Part of a small language model's weights: biases, tied embeddings.
Each number is 500 + 25 x the weight over its row's rms, rounded and kept within 0 to 999. Layers, rows and columns count from 0. Numbers have three digits each. The size before them is the row's rms in percent of the matrix's.

# layer 9 MLP up, 512x128, rms 0.166, rows 327-381, columns 0-127
093:537477508531524511502489506496480522497492523510510497518495493544500495506488528449509516487529531569495465510523523514479508479448523540482493542448537509474472498533521466463473496505433494514480511497510505515524500510502475478482537465505523474561485479512510458475510485515480455478464476513479486521490516537552496494519511513488501510509525462498526452484499507496455470508539
104:530492510490453494489547522485511493495482485450479508488527502495505505507506489526543516475468459500468529529475530479474463454503531511476509456458497511488496504501506494501495477505533450488495477502491539482534515523537548521522485501523561478500541491461484503465487485473541477512518499461514493568499516475509518550505495530505501513493534457481509544481481507464519534476494
101:512518482498450546507472524483489549465496539480485505489481461485495535547530488502481484545486447492540477497483495444467513521546528513532497470495491500501520507500479534500537508529507489512484464496499466562479489474509517474512545500482475500461499496533498525485508493481518485487474500529502523471444498499523496525513481490499562568500534480477488501525522501484482492471502
094:483521527426507507510516529498530464515535513515493514484507493502455543482494501499483483514488531479515478529524514497483505516511496479489490467484475483513535531530497480491507501464498474506484476479469467510532515510510532549570458480487553460489499490505508552527541528473507504502463574495502497467505515493495483542461472541518522486453506482460501478503485528508498500497524
103:419435528512475488533551527503468496480531528489511491461497463530511525516485477470487521503535498506485521536504484536474529508511496505491494514504524473483531490491503503476521515545521473521501522504487460509514481529506482509501468493487535541504479487501492524495431490496501498442510555505554486483520491467506504525466472481484523528519485502513455488517498530483461472477484
101:447502532501477542481490493465460479509509552506485551547491530537524493530540478536521513550494486537484502552455505529524517516517437510510494484482554470515484475460495486499475509486528514520458527469484510475499518524489504453462484502478542511505483490500521471465484480491491516530485508527483444505495473535511507489517485480514468514519512491479495490517502499482467491500483
103:515472550539497511474474513488505469493492519488490504559470527491464511511510501514542482490512527470464493533504488493477494523520531529497549502510520501467509513469486496521518528544479542499504532474504511472443522528467491452516498462492499527496494508514471498483491473523510434505525489459549486474471494522528521497510457467530495525476501489506478535448531470550482508489485
091:516450519528483519459516492492468506514526498543463510491482498497485549540537507531489542478503489504478481500506511505523505517520512497511469526511484526480481484516461516535534476532483487457520525461502496511474533521521490518492520503432514507465479481484494526457501472533519468494499468538519464486507465526486539446484484484528472559464483509492469504511457503521516541492532
099:509511494510480547502512510521463547453458495486502496471454501508500534485535465489490481506512446527494497539536517522479484477527505533522459479458470506513496492549496466498493466529508533535457512485506487477445521496490513523502514470448523487508521526490517473475477500478483515503463495485507514523533513470495482482496523441516533527490500548478526538527500502514486548530518
102:454466503522501522527493427522529466510495522518465514547527514508473510537478483530479490479514501489486529487494515511488508491495509472525480515491487511491519504550524549491453485511504525529493493488443478506444491487519523510505484524478516468481496537544499493497495528425536508494439473484497457492513500543540545501461501518479455492482500471517491503491477515493496509491500
106:497523495492534501523506488450458540453504474546461466488545491465516532495507546519518465513515529495493526491509516502538515531499497550507501455477487540456480508485493492514519525501490540524488478513500483477472507465539467503484490467493515465506518436508484505542523511486535501488490463516516468515484499508523488554458496508519523497461533483496474513483487526513485470449521
100:457500536478504501499532508490477526468482452528512513550503448519507502520547486475502499505499505482495493458506500483527475508473489510510511507505481514505508455498511483537480481465521532495516542536478520531484458506521520514529482430526529512485491497489518513532533502492486517482535484537489465503457505495510551503497538486515453489475521460483492516496414513540502463486516
106:477510547500486447517483494518462508458505548508532534500509480505459515465477494483523493507462510466503523540470489489528531484491513522483496523473486543456463516495451494544476504521498517514529489532503507529524476477481488505550468511508506523553460469495490527504512483520490435471433485472488497493529526508527511530471484481516498524518516517511509542515492484472514505487531
101:467519503489551530524549489515517476541494515490467523518442509518509506496511492488525490451499506519496479540463496501495525474487530511501479514461488479516504495499485487504557477510485515513522507495535519490479510505534495519563490466447442480536502494500524490510417472507476491504525547544505470498491474478513482516502480480516443494457533521474493509480498487534495503484515
101:489496472519476471476491545448498547483508510496522499501483496460460465525507529469510463472460502534487553485492481522535524557505542515436476530474507531500487485472496529490475479541434487512515482525512473496486492508501481532519469514487521494536523455524497504489481502497552497512503480476535547502480508526512499496478502502527524496511515498490478494520477525512488458550514
099:518508508521457521508484475491445487522492529475535570494463504474488522522543474506501500473485530503517523467482500492453498521516424526520485497499526459517504483492477472473506503456481518511506491467496520516489559512497504488533514492495440489534542485537513505488515475478524472527489541530503449504472498525493494502451500484523479495500492501471505520525503557522517487527504
103:449469542488519506502498555523505490499486488452501486463468505485503506498492520437500484513505499524447487523524510487528495476473515518468497555519471514505523487508531514502488474490469478499488514521483500493496557537498483553517476453519502528486503524503488564504520484499513492482470496513521509551512458458558517507481472505468501477519516560483487473519491481538475500475494
112:465463512494508508453500491506474477479524486486520477520449508505541529524485456503480510466519438465489446556498504533495510511491493514487462522503516495489464483488500474460505440547567519519530497481526508529500525473505473528500483497457486469465492490511485493504490535503487475479525539481508501518479500535528501522507492487522505512537504526547522531497484520546497503494542
095:475495517468544508493542516522534502510486495446490530492490517506497517497545460498429496488471556464508459519538505508506493468489535502506479514511449485469499516506575474513501530540496505480518498444476488519477511499539507557480515515454492496498579493526493487500509518482489488482485485489512486503489528516484462487497500482506492527502538488511479512522449496498511518492516
103:459530527489537529504518515503496459460481554481556546480515496500501544521504484462505479504514484526493523520494505563496486476473469492550498500491518499528483461518489478507486497470484525496446499513516455505517486508522477493474519513520519543516528483500465462482509512493532468516488542498453504502507474495515480432497507559503492500485498496503498460533526525468495515466531
093:511491466516498506474540477479555518531455509507473537487518484466515504481517460502507500487481490515452463516463474480490482508495580517493521500487483529516518521463495512494509504534475493529469482541521495480486488539501431477515534519496554489463513484514509510489459500503523487527488528437533461508513496486474500488550492479514527485493476511491464534470514542492494507497512
100:472523498511465499503480460492489507482435498442501537470460478458472500541489477490539508502479492537505483472510486471490505577530488425502507505466508505525500506498491503498514510550521545503476495535536510520483532484508491507480470507498505524476496483516496525457516482509504489507444536503515499515522513509488518540511512494527465506487497528500513539525543526471488522448482
092:472514518468477507473535500482508488519525500451498488494465496490528496468518503495512478508494496487512500497494538507493542452497479531528544461485564478490520455522508503495508472520511458484539489454470467496440525485467463507463484516512508541530484502483527487471484527497526491526499555452528492540504500529552480520548508507469495528524526506511510504522484501508508510467543
096:484458528458487525494502502549480454506525470489506511505492493465519462485521529463486541567501529502497469480537508528489469558490515504478552479468522495484512499501470527528507533553470459483510533518479523486494508491493474496496484485519476506521502463517488491484529466505542544518504522518509483494467482460504462493539519489512501522517506449483484513475560510502465492498505
106:500526484467518507480563508479498511510492531480488519458499503530444562551475504497500499477540519494501491511533488500498522528502467541530538484453497522517478504533517509504442515517542450502458469527515477509460448449508491471508468474491519491483512495465521489506454509497474512493539502511516508521476533523488538498520482510538507479492514491517472465518516476490481504524479
102:460526463465525451535493482528467511483492494517467530526535458510466487492489508451528493491495466512491526516495491503501509461547524479500497465527514457467522519490493534502508510525516538511520494503498488477495497503512496544533505512542520488470519474550508538533499466523443490490497489496425505499522489527473511503471472504503480472487536518503523445488498487515559508502530
094:486469492496535468492488502514523541520539477460493491503492504514540486490534519453482524484497507457507479563497482504479455454513477513514511489497465469508528500482515492464489459486512510471477509515497471464471531514476492501482504535498503477524538515509528530495549513509515529488509533515519483461518487537492444520513533482513519463475587509522446508490507505517483493539508
100:493502498511456512487496506521527544496512493504539498508502508505484511508496523494573485474474450479500485500547496513471518485488502485456487493521501483515457494507493491533487487466447483493565507464514524505484504503443501527519435483495509537568490450524502497472514484524528490473505527482521491485515489483527465524475477486530483542508503528476540527512442523498512484475507
102:499502520538492509540508506534481549496506527506473494479549512518534509466538504525509482518436501527451493499530527500514508502525501490487522555503490480457540481529487481494481488499519460502476486470518469443506548498483516509440517460536543488543519501489490501495524481491463487504477511456505510473520485522475528463494495524553489505479485487501497513458510510479465524465488
101:525510489507539513508539549521493524479495437490473491513525521523496457496509517473468532486477530525511510511530447536524492511468467512497550498507493469473506534463478497504501554520502507517516496480482493529511486470497517529498507452486526533540524487490463501503537461518492482491483527548469537463466483527492476510473512494532492484419482487501489518487519485473482492478524
099:560502492440480513531499508515511508498483462493541491475543549522465464516494488490421503480502500517493464491512500493486540508462533534476509494505505484527495488528511524502514496510526483509539459560526514488522448526498522483503491513540497511491493547490501461487498539520474494492500540457507473461534492493493515493505499465501486538449519499471480514494464487468486465512495
107:449490471488540511477562500442489496524523497507511494483496554507507505495473498531486534492510476523500495535472499462505476494514529514507484559460459521531455517505555453506480498506515523510450499511506465485502542458524492485492514459527507493530487464499526506493559508514480513473499525507497502492529472501514456494501481504476504467483519468505487539471546515515514486492540
104:519519504512468523510517541490524532513536506524464539444531531453479531528478553487471466485492495508511475526467451527517478502527488479483502492511561512519490514531490506499501522509547490479439529493503473466511465472521469501492498475544537567501491489503471532510511513492518478503511487509504513467490471533525515471501494458506487507494493459479501520498528468478469516487469
099:485482530511478514495477500490478531513473495503529512515518484505503529454514486501523435499496482470501513467472506521482501542535505505468520515470477483510506506482507470523455494489518535463499524496507558429532458559504512473514504472502469497518470505507487513539512543485514512447529550455528533502490493548516519501502520501520447510494489479461480492457506505528491490470509
102:481510515510525471487497521492463493495509473488514539514521453506451510506552509498488501481494479525512496514485497538503508496466506515519543496484516445495522549516500472539503483457543520482503511523495497513471505538499510488528531480447532482492513557514472461538490584522451500480502513517486474491476503515477503476517476460494492454513507500494491492449478471506534527495539
101:497532501466487497499519527509479521489519458492446505529480529500526504487501519543492521531507476539484531538470472494480517504462484503482537482505550512522518495500476525486502500475482479476479500495485507519421479461480537491502508506506500559488468501520497534502454508527478475483464559508477495496464459478528509511468495505542529512541467521519528530518494479489512460457473
101:496544489490480521538491513505509519503515425483479420474519527524491529503490519503508481469484489500514556464518524460489536471485472506453551504501485533533500490490513523515512500524502484478514539542497475477491541478508522477537497499497533527507454492481495503485480522486463503473492497504499450454478501479523514545531480493536508510550477505477486531487523509506506530472475
095:499491522505483498528508466517456477483490474512503513487504478508484488555476509529492488531464501461524491478519523486496478517504483499549482550496527504496486485456496505524484510486502504494532540503520468498527558511489495532539501494475516501476505489462504563507500448514511473470452495447532475508529494521498523522466442526512457527525520534539488458497469509499552468499521
098:480506469488491549485469513490536486483496491525479507483537513506530515516535497464474488538502505465451486510485562499507517499498535537489502478496467520505535489533502476499496468534498479504491475524495460530456510471481513521548470492522506567488515476530493488562509440451496501507483495455506494537539489521501472489502469512499512463536498491483489472509521499493458487482544
091:471481492515482522517508456508481493478539526506502517509510462507478533515506550486545485511467499493462495462472426542498470545492510509485545500543479477504510482487531493477421509517522449490496499458496493504484483479495495514504498468507538504514475522507481499480541508518467516502507506524508492510489553476507488525552532516556490507508539476468516519506457515483490502474488
104:535521469489541510470501527479518512513535496505485445447480492513539495481537490467504488499489486507512518491453467539463487485495499505496534474497473526505459510485463510477476469505511507512503473507523493502525514526502524495521467480508487506495505498501472506488551489488466489499559513506549508466566517565549530467535513468497485494531535475493469484464547507483486513468498
099:463487474452541529517543508508513475545513534492527523458515480497473493511537479448469478533495494536527483489518530496483501476516506512547465465491515498534532523485527516540488503522499482500485503527482469488477535469512525487509532479471486504483508516482469498483470501513496519511510490490501413501492485503491495538509482499466441583499505488489469495504519531499496489538502
095:522475495515458483517531519509500496530521508485510542497475508503493523485540523476512482533495532502505512517510503487479526462448564489479506500472446488500516548543437525489517486478523512503475489495444521512514508490512487534469482470545488500494467549475495481515540504508523508485519569502480490494477464494505480503478484514461452493487475511512532488509521506528520504439468
100:501462537518510489473519500487505533491482489480487491476493509508510499527504530483499512505476521503480475470516512470498500429479493500466480537491510487527472516493510508562530497537519499477509470495505495473474574489488525500465512473465500522508492520501524468536499484532488503534515494537510483449473467478573461508556498477479511490489426517486477497506544511505485516521538
095:477508520516522514478484511481486527489487486496539532520507500517511535482516456487447535547490471457505531536514436494497496482453489487540487500531495488469524469487502526480521498509499484529526519505460508478487520514544531521492514533547514494481527479490508503466484492495528470483500488533496438542465474539511486475504482503487518513466516490484469492521458540557479544520507
110:553479480479505553473508538504513514480510473496464500489533511469532484483457544492495474488436515473492473529489475510481495489526492487487516491490523481455498485523482516515523516543470487524489486482517532478534508507515514495528499522520518490513536471495537496461436502479469518543463496467519482514513511546514497516518474501540533520545519493479491478495528493428487510458499
100:493532475491503486546489505504497520498428458528510499495499509506475484505549499517496541467505539506497515473517501493485495474522519483505467491509523550468501510506488437567469514519488532509504477509511463445478507473480508496509490441487472529517524517531499520479510552471499514491470465487480508538508495502538539509496516512501531529478500482487515424521511512486504451492511
106:474488504502501483538470511501485462478488498506448500472545517501519503477457485500509541506495527505497487508475511492508504521527465519524483456456459452475489461453504502529513484511503532538498509530545498512511509527487494506476486510500469528502515479537500523532470528497509588486486520509479497477471538526511511481521463499510436506468525520496510539431498490494462513492517
090:508518512502522505533522488493447483525477511450455538509532540532487518517510532542512496483485487512511507528544495466532501490545438508497491489489516449515521498493476490493530462495511495477502468491491462468502519501526516544506534454479495510500497492505470496507511469471457456480496459494470528540528495520517455504509485484485479511489505510515529446506544544501536531460496
102:508472515502555490496506496456550530488492451487497490520503493500517454505487475498531477469500513456525466521494488509482500475495494481470524515482520513532474525522521513452537507485491518452477475520515494521482486544513481524513470484469516507499522512541455505521507508467492520450518521470499496490530507501580536508527486500497492580513478541496502465536522484491470476485494
101:484490491527498524471503530515476513458489507515475503538497521500543492521484471480486492496529487502482451511512538491505492499503520537527555499544544491516481440472502488509502495502494493517471477460455507460457499510499516486487496492511532538529477487526540490524477440522442476506517512512488486551453510528532516499516524468504497505469502513537539445510507483534489453489490
093:490480545530459497470509472493439511502528471507538508454550481479491569521518514536509483484481486517527502472497499514486529464486488472455505522467482529474492550506559488513479515446479498495479507483510520485492549513476506520467493530503514526489501476456505485461516495503522524513499518516517490516514478537547476474513502502468499512481520493476467490532507559484480490488521
100:472504479476488512520483538496524517547523475523499511502473494490493527511532522460485544504503510527525516535473490494451479452472510483500491459470472451458491507526465473497454517509511505480506504523471493529515508523517504532499521525504528513497466513462518531521498433469489505491477536509590493523527482486500475507501502520511493514474547501457518533547514481492481482513484
095:496536500467481500512487565550520519495525477509500525544498506520521522479528510488492488488450505484526506539507478485516513506516502517510464452533512497503503502520465502498516495512503442497490492488486481537498458483480462480499509460470504494535495471532514473458484495475523471539529534505490483534517467456470505477536493515539531460515561451476550480499542494513500514480515
092:482486500510472536513526491517477518480540476494536492465545516516465506499493478509464533557490539532509520460492514518469534497531531514454470482486476488494512516474478491541512506518534503490432472486482502460513499487531524532507486543527539526513509519506514507516514484518525483504512536509488503471513465560490474466476488484475524531500538492500502484507473505499485442480439
# layer 9 MLP down (transposed), 512x128, rms 0.0453, rows 327-380, columns 0-127
082:506477474467485494519522495478502495480494489459494531486452480505471541475522506521539480509502480514525509442493456444483572536502450503491476501506492505512501494494504476530518467528510525520508494514507486471522540471518493458513469567561518502499507499476519521520485485503478460536499514467523508531490486499511509536505477507452522518524527531501454479512504523468536487477516
095:523529519501510459510497480519455528470507507534491464491539486541480511523500510510527436495496513512509514471516511504484505511512478533494517544535557505469479450459528462492515514480485488576488471487511496458492503491535489487491495496500496459461524520462550479457538471518483466521508495500490521506514494453501494536510493511532518518477517485468481457504547473493510476515494
100:484486486507494481499457500533493472466528506543526492536521492453502480489487492503476467551536523499543554496503558493490487540513510446475503493532516471487508528486481517504490513471508500449508440489493537531513493522504521535535490474464516476550478530542483479479521475496462491523546515530501506495504531480464525494474475532487490496509476502491471514484442518488502502505493
096:511506503499503514505485493479515519558485566498466504478522523517516501527492467456529531530515498498499453445499467522486510493483478527494500581547483471520494515451537495515514470505499489502479459493534487488467507507486548487500510506501538480490497466511498499517522486481486513546558501486471495475527495489475474464441485509482503509500512465466526525526488484524483487546475
106:476497543488472495450469462490491495496555502502508509441528502538474508483515444519501463539479478485524488520493486469488494538499526494513461490546526473512465517475524487488522495501493543492481508498513487488498491482493509535465495496475518507484525515494554517495526427507526519466479466507535515557482536511492500548524484533491515508466466507500478483546469479522518508512511
095:505520544507492476476474499499456466507473562476505535476477481510501498516465512468502490464499480461523485468506492510498503511505494486529543505500534509508523474446527498484502532491467533479520481487514512496464513476478501520505456530474529521470487486478511481490502509485511500503521487490538499481485524577549480503540499453526465503517464465511495536493585498522498542498498
114:495521494495479517472489494498518486476489530515434543506460543480447504529537503505523496522492502495455490473493509507470497517470502499552536505526504494511479541486586457464513503494510512424514527530488480469462465497510484484512502500519499505465489466485517510473573484488513500537472504509473499511483508485527505509507521512493520528486507476499489499525539497504505493457544
091:503567470477505507546457473516532504475494517485454528498538473466518480540474507509505519477468477536503519552465480476504504482490534524451515518475462502525525477543521490491463481484545489547477496540483475477530504498508530513481479463512521515475522561470501499471511496502503505504477472482497491498497532505492536502497488535500478475510528473493461543536500488472515509513472
106:538542491514513522513456506519474517537528509526482489483530545481472509484472460448538504483524437484519506536459510498465510536498489500468524514468508489526506528533512530524486487449519524487530517530447507500483484494510505456506501472475524523453498559502476483497520487487522469478492487506516500497519485457477497528511519505514504509484521508454524537501474506509466520456459
100:487486501497559472541496489505479459507529463492478461524522462516544468528504450515452519481522502502495518458485518533488475493490455541504504477490507486470489531503498518527470496502471494489511477491518516502483491468482523493529498515497526518566518528467519445554500513485504492529506515509503499493519529492473518517509514524528499478500518497473480513546563425463499486499491
107:520503454530511507493502501447489533491526529476499491496485483495537569496481488503507550498524502494484471496473511517462485470467537473526490518529504525509474536534497504484499484487474502515494453477538471507470501478498534505472450520517500499478465508553514448519524512474475528463503506448479476502476502486515472506487516506493497493457490542516529552522502513513519512576498
100:511468497500492502471494493496493492482523540511476499504476518506489469495488512506497496516479467516502528490424514473504514559476519495509541471532520483494476475495538525501519545481519487477528528491548484490505461520474489529508545507506540499477481471528511510483461524493520485487434513506559529500501502491492443532520498510485502575467474491496466486480494463522457504533528
118:511440481510500561463510515457544501507495472503481481473524495518541493539521497502478477516513499526503471451531509488488489508492514500522515499496505468524524477536530523468511476474484508462456519496497480470456515521505524544457518468475532501437533510481495488546491531510524546514570516525492488484483465517521527472508491504474518473512453507502501487476489530488496508511479
099:494486463488493510536511506521498452480485441499486505501494469522545499505519467493522570523515506514496509527520470478494510494544489506510503466494515518474513494538486489474493535457496499488515494550472544518489492497477484536489536525522504440533512515495556445483520499499474485473489500491479490531509534526499489486525508480481550528496488466480509446492474525446464495542498
106:487473510509491483528492488528539525493510506493537506479499537505469540501478498516519515467521483499526486488469492479507506439415498440530483498530581495486492477471469482466513503518494518441446566510516486528510512511485510466485485493513495533504457500498516533466468503523518510511492536508511490503532503520488514491543458504489512520497480501528487470496474504513528500514524
093:512497514491482464485509544570494535499525437492517478523494434523506445454466511486511547523484462494489479517474546477507477473518520494510493531483468491440495517488474515515510496516497505542499487516486462479539501511498509515465510480473557539506496508485519514499482488496501524491517489479513535457509507541535528509503505532498542532500462505528467489495509509474483467513498
100:495498490491517514517507506475484503503516471509516500515469517506516447469517503512503507514527531482507525554450507489523521509493484473511489499545475522509517533545525483505507496459516509480530408474490514460489530495516488504531486514499474499549495522482522504483529493467510511520513445507488506511525542502504533510537462513537530469457470484463485458507493495498453436464489
123:486481532501513505469507519451471484488520490469513493473474544512489512510478499441511501504494488541481508545555498513516452496523490458484512504506508528582471499512514501542480469496479498515497475514512481496519469454510487512503519500498511515522535485497477451538480478513489457518504522507533494477463509477472509451509523482502546494487547464488540561517511472505480528521512
085:505535454517480499521426472504477532465501502494502537510519485513480549522498454503461492528497521520517538486497540490515525512533487512452483495515479533479499434553524499475491473486479501486467532475502499531479484516483499492500499546484473530515471482495502511516470492525476556536515485497492481494509494464511489571455514469519460514505508528498499540474506507511511525482483
093:510530454479488501494464487468541484507532537511460513494508539463492520481481498518507511497495509520503492469538471453476569453476509528470528505479495487531467480516490530488525521536471480433513504498474487509530512525516505496503494472493499496497476490501513509564509523517429470487527505484530537537486488517519524505467497490502545489483522439494510481483503494533537491485510
095:521496441476479543506513506521528463486484518478522482552493444463517505480500492509472484506492496517462539523505515523497531527492488490503479449518511479503497503478510545504496561502495508503510463483473501485526486504567426500496490510507444503463522504486505501475541529492524529477448530504555504490483509504519490512488531487517457490499499519536530506481520464506487500502461
108:490450536491500491504495521457530524488473506563502519512542510510479533495509493479496493461520521470486487479492515476513485501471502495530525511489436426501524572510496506513503491486436490461502509492508519492493482512517504576503522506507494526501502505492493516522461522520540521460476476468480498477451508493509488516523528532529486472499517474484474485498476527536522469527517
088:527480484511480546491485478500536510481466525505511517533516501500455531495456498524449531510489502514479511470477447488524518492501496493446469509483490498478513511480523480542502532493477517526518492525524510459530501526488493512475493446496484512509511507516516520489508488496482519440522519576496485518491491559512511498497496512492475501484453511514523479513429496503574516521464
092:517487539500532512522498482520413473505521509494494521504477476518521497470517524465510515535507505520503475460437516449516503524537508458509530449482500510487521520500494493476500500505524520408532487503447498484465525477497545481498475497494507509508503505480481459511485506491482523481529491506544541519483512451492506515513499478490518502517476515488520513504509504504549487554476
112:485497492514518496471510504508531520504488462451500529512499468488484516536527470500483494509495524467511534554518523473494525490505509490478524484515499516509507465538456507530466505489500535499516470470495499510532498482486538434597505479461458423480505486499485495541496474510502527517518508552498485471531526489500560472493482495501514468479505484494515504531497477485507497525486
098:505499487489513473483510487536499525477480517462505527566488553535516541488488509527512498467477508505488489464515503515524513470480522509516492508454565514498451500521501513506526469486434479443482554459517480515495500508501514503530528490484523469472502480502525544497529501478498473523465518499518548471518502497495465500489424491500508487506469477514522531512478480470485519516508
096:548467504518495499495490496452546481481461520490483515511495492481514487510523486491486539519471509505511477505517500473474507505511543477486483531497524543524511492513502460523516488517502528493533596482503534457543419462495494503486519512490502524474507493517475486501513463523452505501529525529502499466525515485461449470521453534491504524487517484459523479494488503478517501492514
100:514506475498540527530512482500495510470524474520476508490499510493527510535492470513486549511500526507524493507502516508560485497492463499513474459561526485441507488474486503528485516501534508560504486500470547461524476477565483480496553492441483479490501459496493477513498478514511477503555530485504511468482491492486493508465518488486532462488530474484524462488530470511514478516464
104:528502523538493496497497477480503521495495583509448525515480503487519484529522518534496499521547482469549490520497428458522499505525519494491491489514521523492565498503487477486541486475524524506504528528494463502497554487469490489473474496522515519502521537487516488489483489468491498510450534503510516460516504497501484457497481481492457489445518456502467531488483539484506519482480
103:440488489513499557472529536517476503478530509518499492554484490517467488500451467497522516551542517534470521487498479529519476487510466511541497538494536504524516531472507470508493532491530480526522510502500509501462495479550499496540523521462491488508497486503488509515487484468532454529522466488493515478518485496459509431544474475507483517493494469487483510491526481483489523450477
098:510571474486461485502516498539444499475443497526504491496480507497502536480477504489538453494511508494476470527487533460524531495500500474538450541535529509456512524486507517523492495498513500525526456502490516484558505443511507460523523496522487479492512509494491530512510501461482504523506489535505503493518502474463520492491498545480514482515487530449534464493506443492499529527491
104:484516480555490460504531511478456549504503497519491500515497485519487523476478517466531483482491491497516519509513492480510485524487521506482525531511561483454489496469508501482504515494519572532509466453478494530537509531502511479541535449478513469476501493453520524494502461530466497520517456476545516477538522479511476485465465432535519487489485500499521501517498525476503509509508
097:489518488525544516546541532520495506492495501501469491531495479487454482519467570462521480474495490505502514539469470487516473479511504457496498482462502486489512485501486472443537495508518496466493524511456480504472464502541517514505465457539528515500483529490503498476517489500484474534502490510490521504485509573510504507477466504508513507469490560561499523483456530534507486514517
098:528538474494478483435501511551503499490504514511450507493465490494521465513525495499499531517474482468512510507481512497490509504500520510466504488567520538522483483502489543480529498515475496444479551486490492496465507484484528493529509534468504478436453477494506483555498521496530521534501478480497471536450499485516517501506475535474560500492505518510468482517510513555515495472513
101:516513534486550501523527531488443476467504489522526445550478522468496499518523521504493484459493497501514472538508491502500493467495457477498501506458539525453498520547511516499568508475487494473512459491499500472521514526502524495512502505467514512498489476513491509467527488508431481538500492482505473492535473528484486457507479478558476527493491543519482485477538494477525507497528
097:500484520502512520511501516475526489501509561516517481513495508455533475503465500474466529494509526507499497467521489490547487493437534505484518448516509475473456530527505541497477457523494481559455440486526497509535489496486510488547501503471489438526535526522476528513537503464505497511488503486494516475520515491461531471527472505519462478484514496526497495488503476485531536523484
097:513509489508482537525496493487471534464424487491542527505507497515466507484533418492496461546508513482488517515511480503490502495463510464529492510517517488460514505486505489469500491527518522519496539466492529490442494472535491471478480509546480496528536496498514524476481517501500477511514498476514544490539540471527514503477564475512511515466491497474456463532521485492519491485528
082:526500478468561532466510565504496491535517521464518528472509497481536522458506498520523485502557483482511527502448470488526527468488499497473477456499485530500477513522530516485526471526477467529459465477489504488464470471503505494494517508503499477493494533556482495474507542494488520507559499535478509528495499494488498504510528493511496494452478488462487531502505475449512553497507
101:520481519469534472507509494476461524515480525502498470518519445492521466510505501495513460493500495503514503496564560454488533474514478452448502534518482537477507521490454523482535511510425499506461481494485513472505535495502507482534484524485496518515465498523483492501496499505521485534501483508462536505546539469486526519504492528508500521494541464458497530473496530503475531475519
087:500507532501486463490512517450517498523494481496517479509530501521507482509494547474488482491495512508483499524422481508518512453478541518463441495484522526520487494594474528476478467511510476538517513550496495496458539502527503531521471504483531488506496510549477534495530497491488493507508493503549472494478484480512489525427501527487505516478517485453499507509502522505500476502504
103:475522497515491516507497522465524457534510508507526507501520447548520503511478471500485522470518487506508498553503507510510516511525532482487554485488513526517506497504515495423490529501481511500543445482536485495444519509473514514535521497457503564527480522503501492574509495477477469490485500507477491505470495511465475495458542528514515512507480455476464464520496507506486506471479
081:492507515515502520530450475523502530477538501495471530529509499537509568527489517535549469513522510502472502515478500512533483527491485479455496439447470556473468483485437479489492457491486481484497504494525499498519508500497496503524502535457492508496508521506469501487526552460521511523508532478468506509544532497532503515491458493480472456545507505491497470503481489474499478490498
087:524497492498540491520493516475436509476471536501527519515503503494517540492492489535545537469520500503503487469491539489495438459473487476491467494488546502502478521483518486503522483519473483536485457495514479530477482542485486483515476491458519517529544459495479535523476506513504551528540428482511505482487500475524543552502483462493476516531517495526500497487498497483538482500495
099:481546499493486466510474503514499499479443525472495503509511534525493494538516522460480492473515484479476555474454489502509512542482495497524492510531491478481503540493476493490460477500513479404524519536525507573505502497541500536506458516501535513478470489493449497497491517494504475497532508471489501509497507529502494526463504500501534534487512496518492467535559520458504491489494
090:500473488480464493466534483490512485528503505486484478511517447526514476499490532476515496520530496481513498494495498534507499458493514547503506516482541502525450481477473546475508505526519509455480469509483472472455524521506517517556520491515571496488483533491517511492521492508451549528490522492497512485484492471498453548481537469483520532537455511488507493498531506474464448531498
112:511509549479516499519506523524466525461533519508515477530478513492533450541484531484504482516490536487539486491502483519461530545490486480506480544480519514459522440438485547511518488509517483527511465483525482487514496510493497541485519506479518482463514511468502538468499499468488434529475482542527508497463516462504453512516502506510481497501477504550528499463497488477512511487507
103:533473503462485515513542489466488513500472517497461502488504526507524488476487511515529464528502519490518469520554470503495484534427511486538512500502489477510503528508491568459503489507476471445487515492475491536549474526521534507500559467496490489498511512530495469541530468511535482543498515474503530482474520488471496510520504502476455469506514505473508524474505463532456516498487
102:454461511483504474546487527487534485517479490539496487482487530495539522528467510506526464472546514517500464539474531488514523469487427556503472515519476455469482546470535495554484513530501524525543501521514518505487507485495478505501498484496473458470522506519466462446502534512497486495481491541493531487494484528532478473541494497514493507501491486473515505477494512523520507501472
095:504514505543541527515474526515496493518502519498490494525523508490489502474515451507473494476522522506506502509521488498536549500540510487489494498475497506468489476522501496470495537500445489523524470521517568462510502466479476490465463495510501523454475482529532513495470537515502493483511538431491514513525512451431494523530497456529541489479526460465480500516507456504500501530497
101:477544505485480499518500519443524544535493530540516510526487486519485515479464530490504578581490485459500476512500459466484520513487487510460497502529475510470503511482478532481495514515487459443481523475487525507511518473536489483522534487510467497541494503481531508495489506503443510536506481510497528464486493469476455515497522489534493521488546494495504506473527486521491502470500
113:514530522495466509546465497505463471510526488531527498466515518486470512511548520522464527491492486515503501544511518513513488478479514499499422515514459502483538543510496468489508509494518528540499467483509508513480553495504486506495487492515496498436480466476487487495492505444518536442514502512503481449508485504481512483494519522489445454524492544535481487517503504510499551480540
099:478471479476512485517473527495478508493459519519482511512539554540478499472458509494475483512486526489480520490509489525539479455531474462505454551532469541467524549488431495498555532514516512528535501462490475516532513530495522473477477506519503500495527523465526507485486503471525512505478524500481507506456490515530512515496458498488498488553513477515515499493478485498533484460516
086:511519481490535487497465520468530527504487559465502533452498537483488535498489490536489484511519460451465457496503469510516522486475462503483522502469527521501524493532480492506495455484505467577507488487497478515499544502504503518519485520476492473502528520526519491482547488487498512489523510510514478507512502545556472468495481514491533520467516493513502504475482512508517474471412
095:500505486458470474456511518526491482472501513555513522486513530544512530494464487467517498479472520474523493491512492479502477509520523488494513498486509508472537525517514500505498464458479473518519456463518517493506481483437546481510487481463508547438493530460474511493508519520503538481498498503532491505501488500503465519520498468524489450540553501539501549523519526550492518463484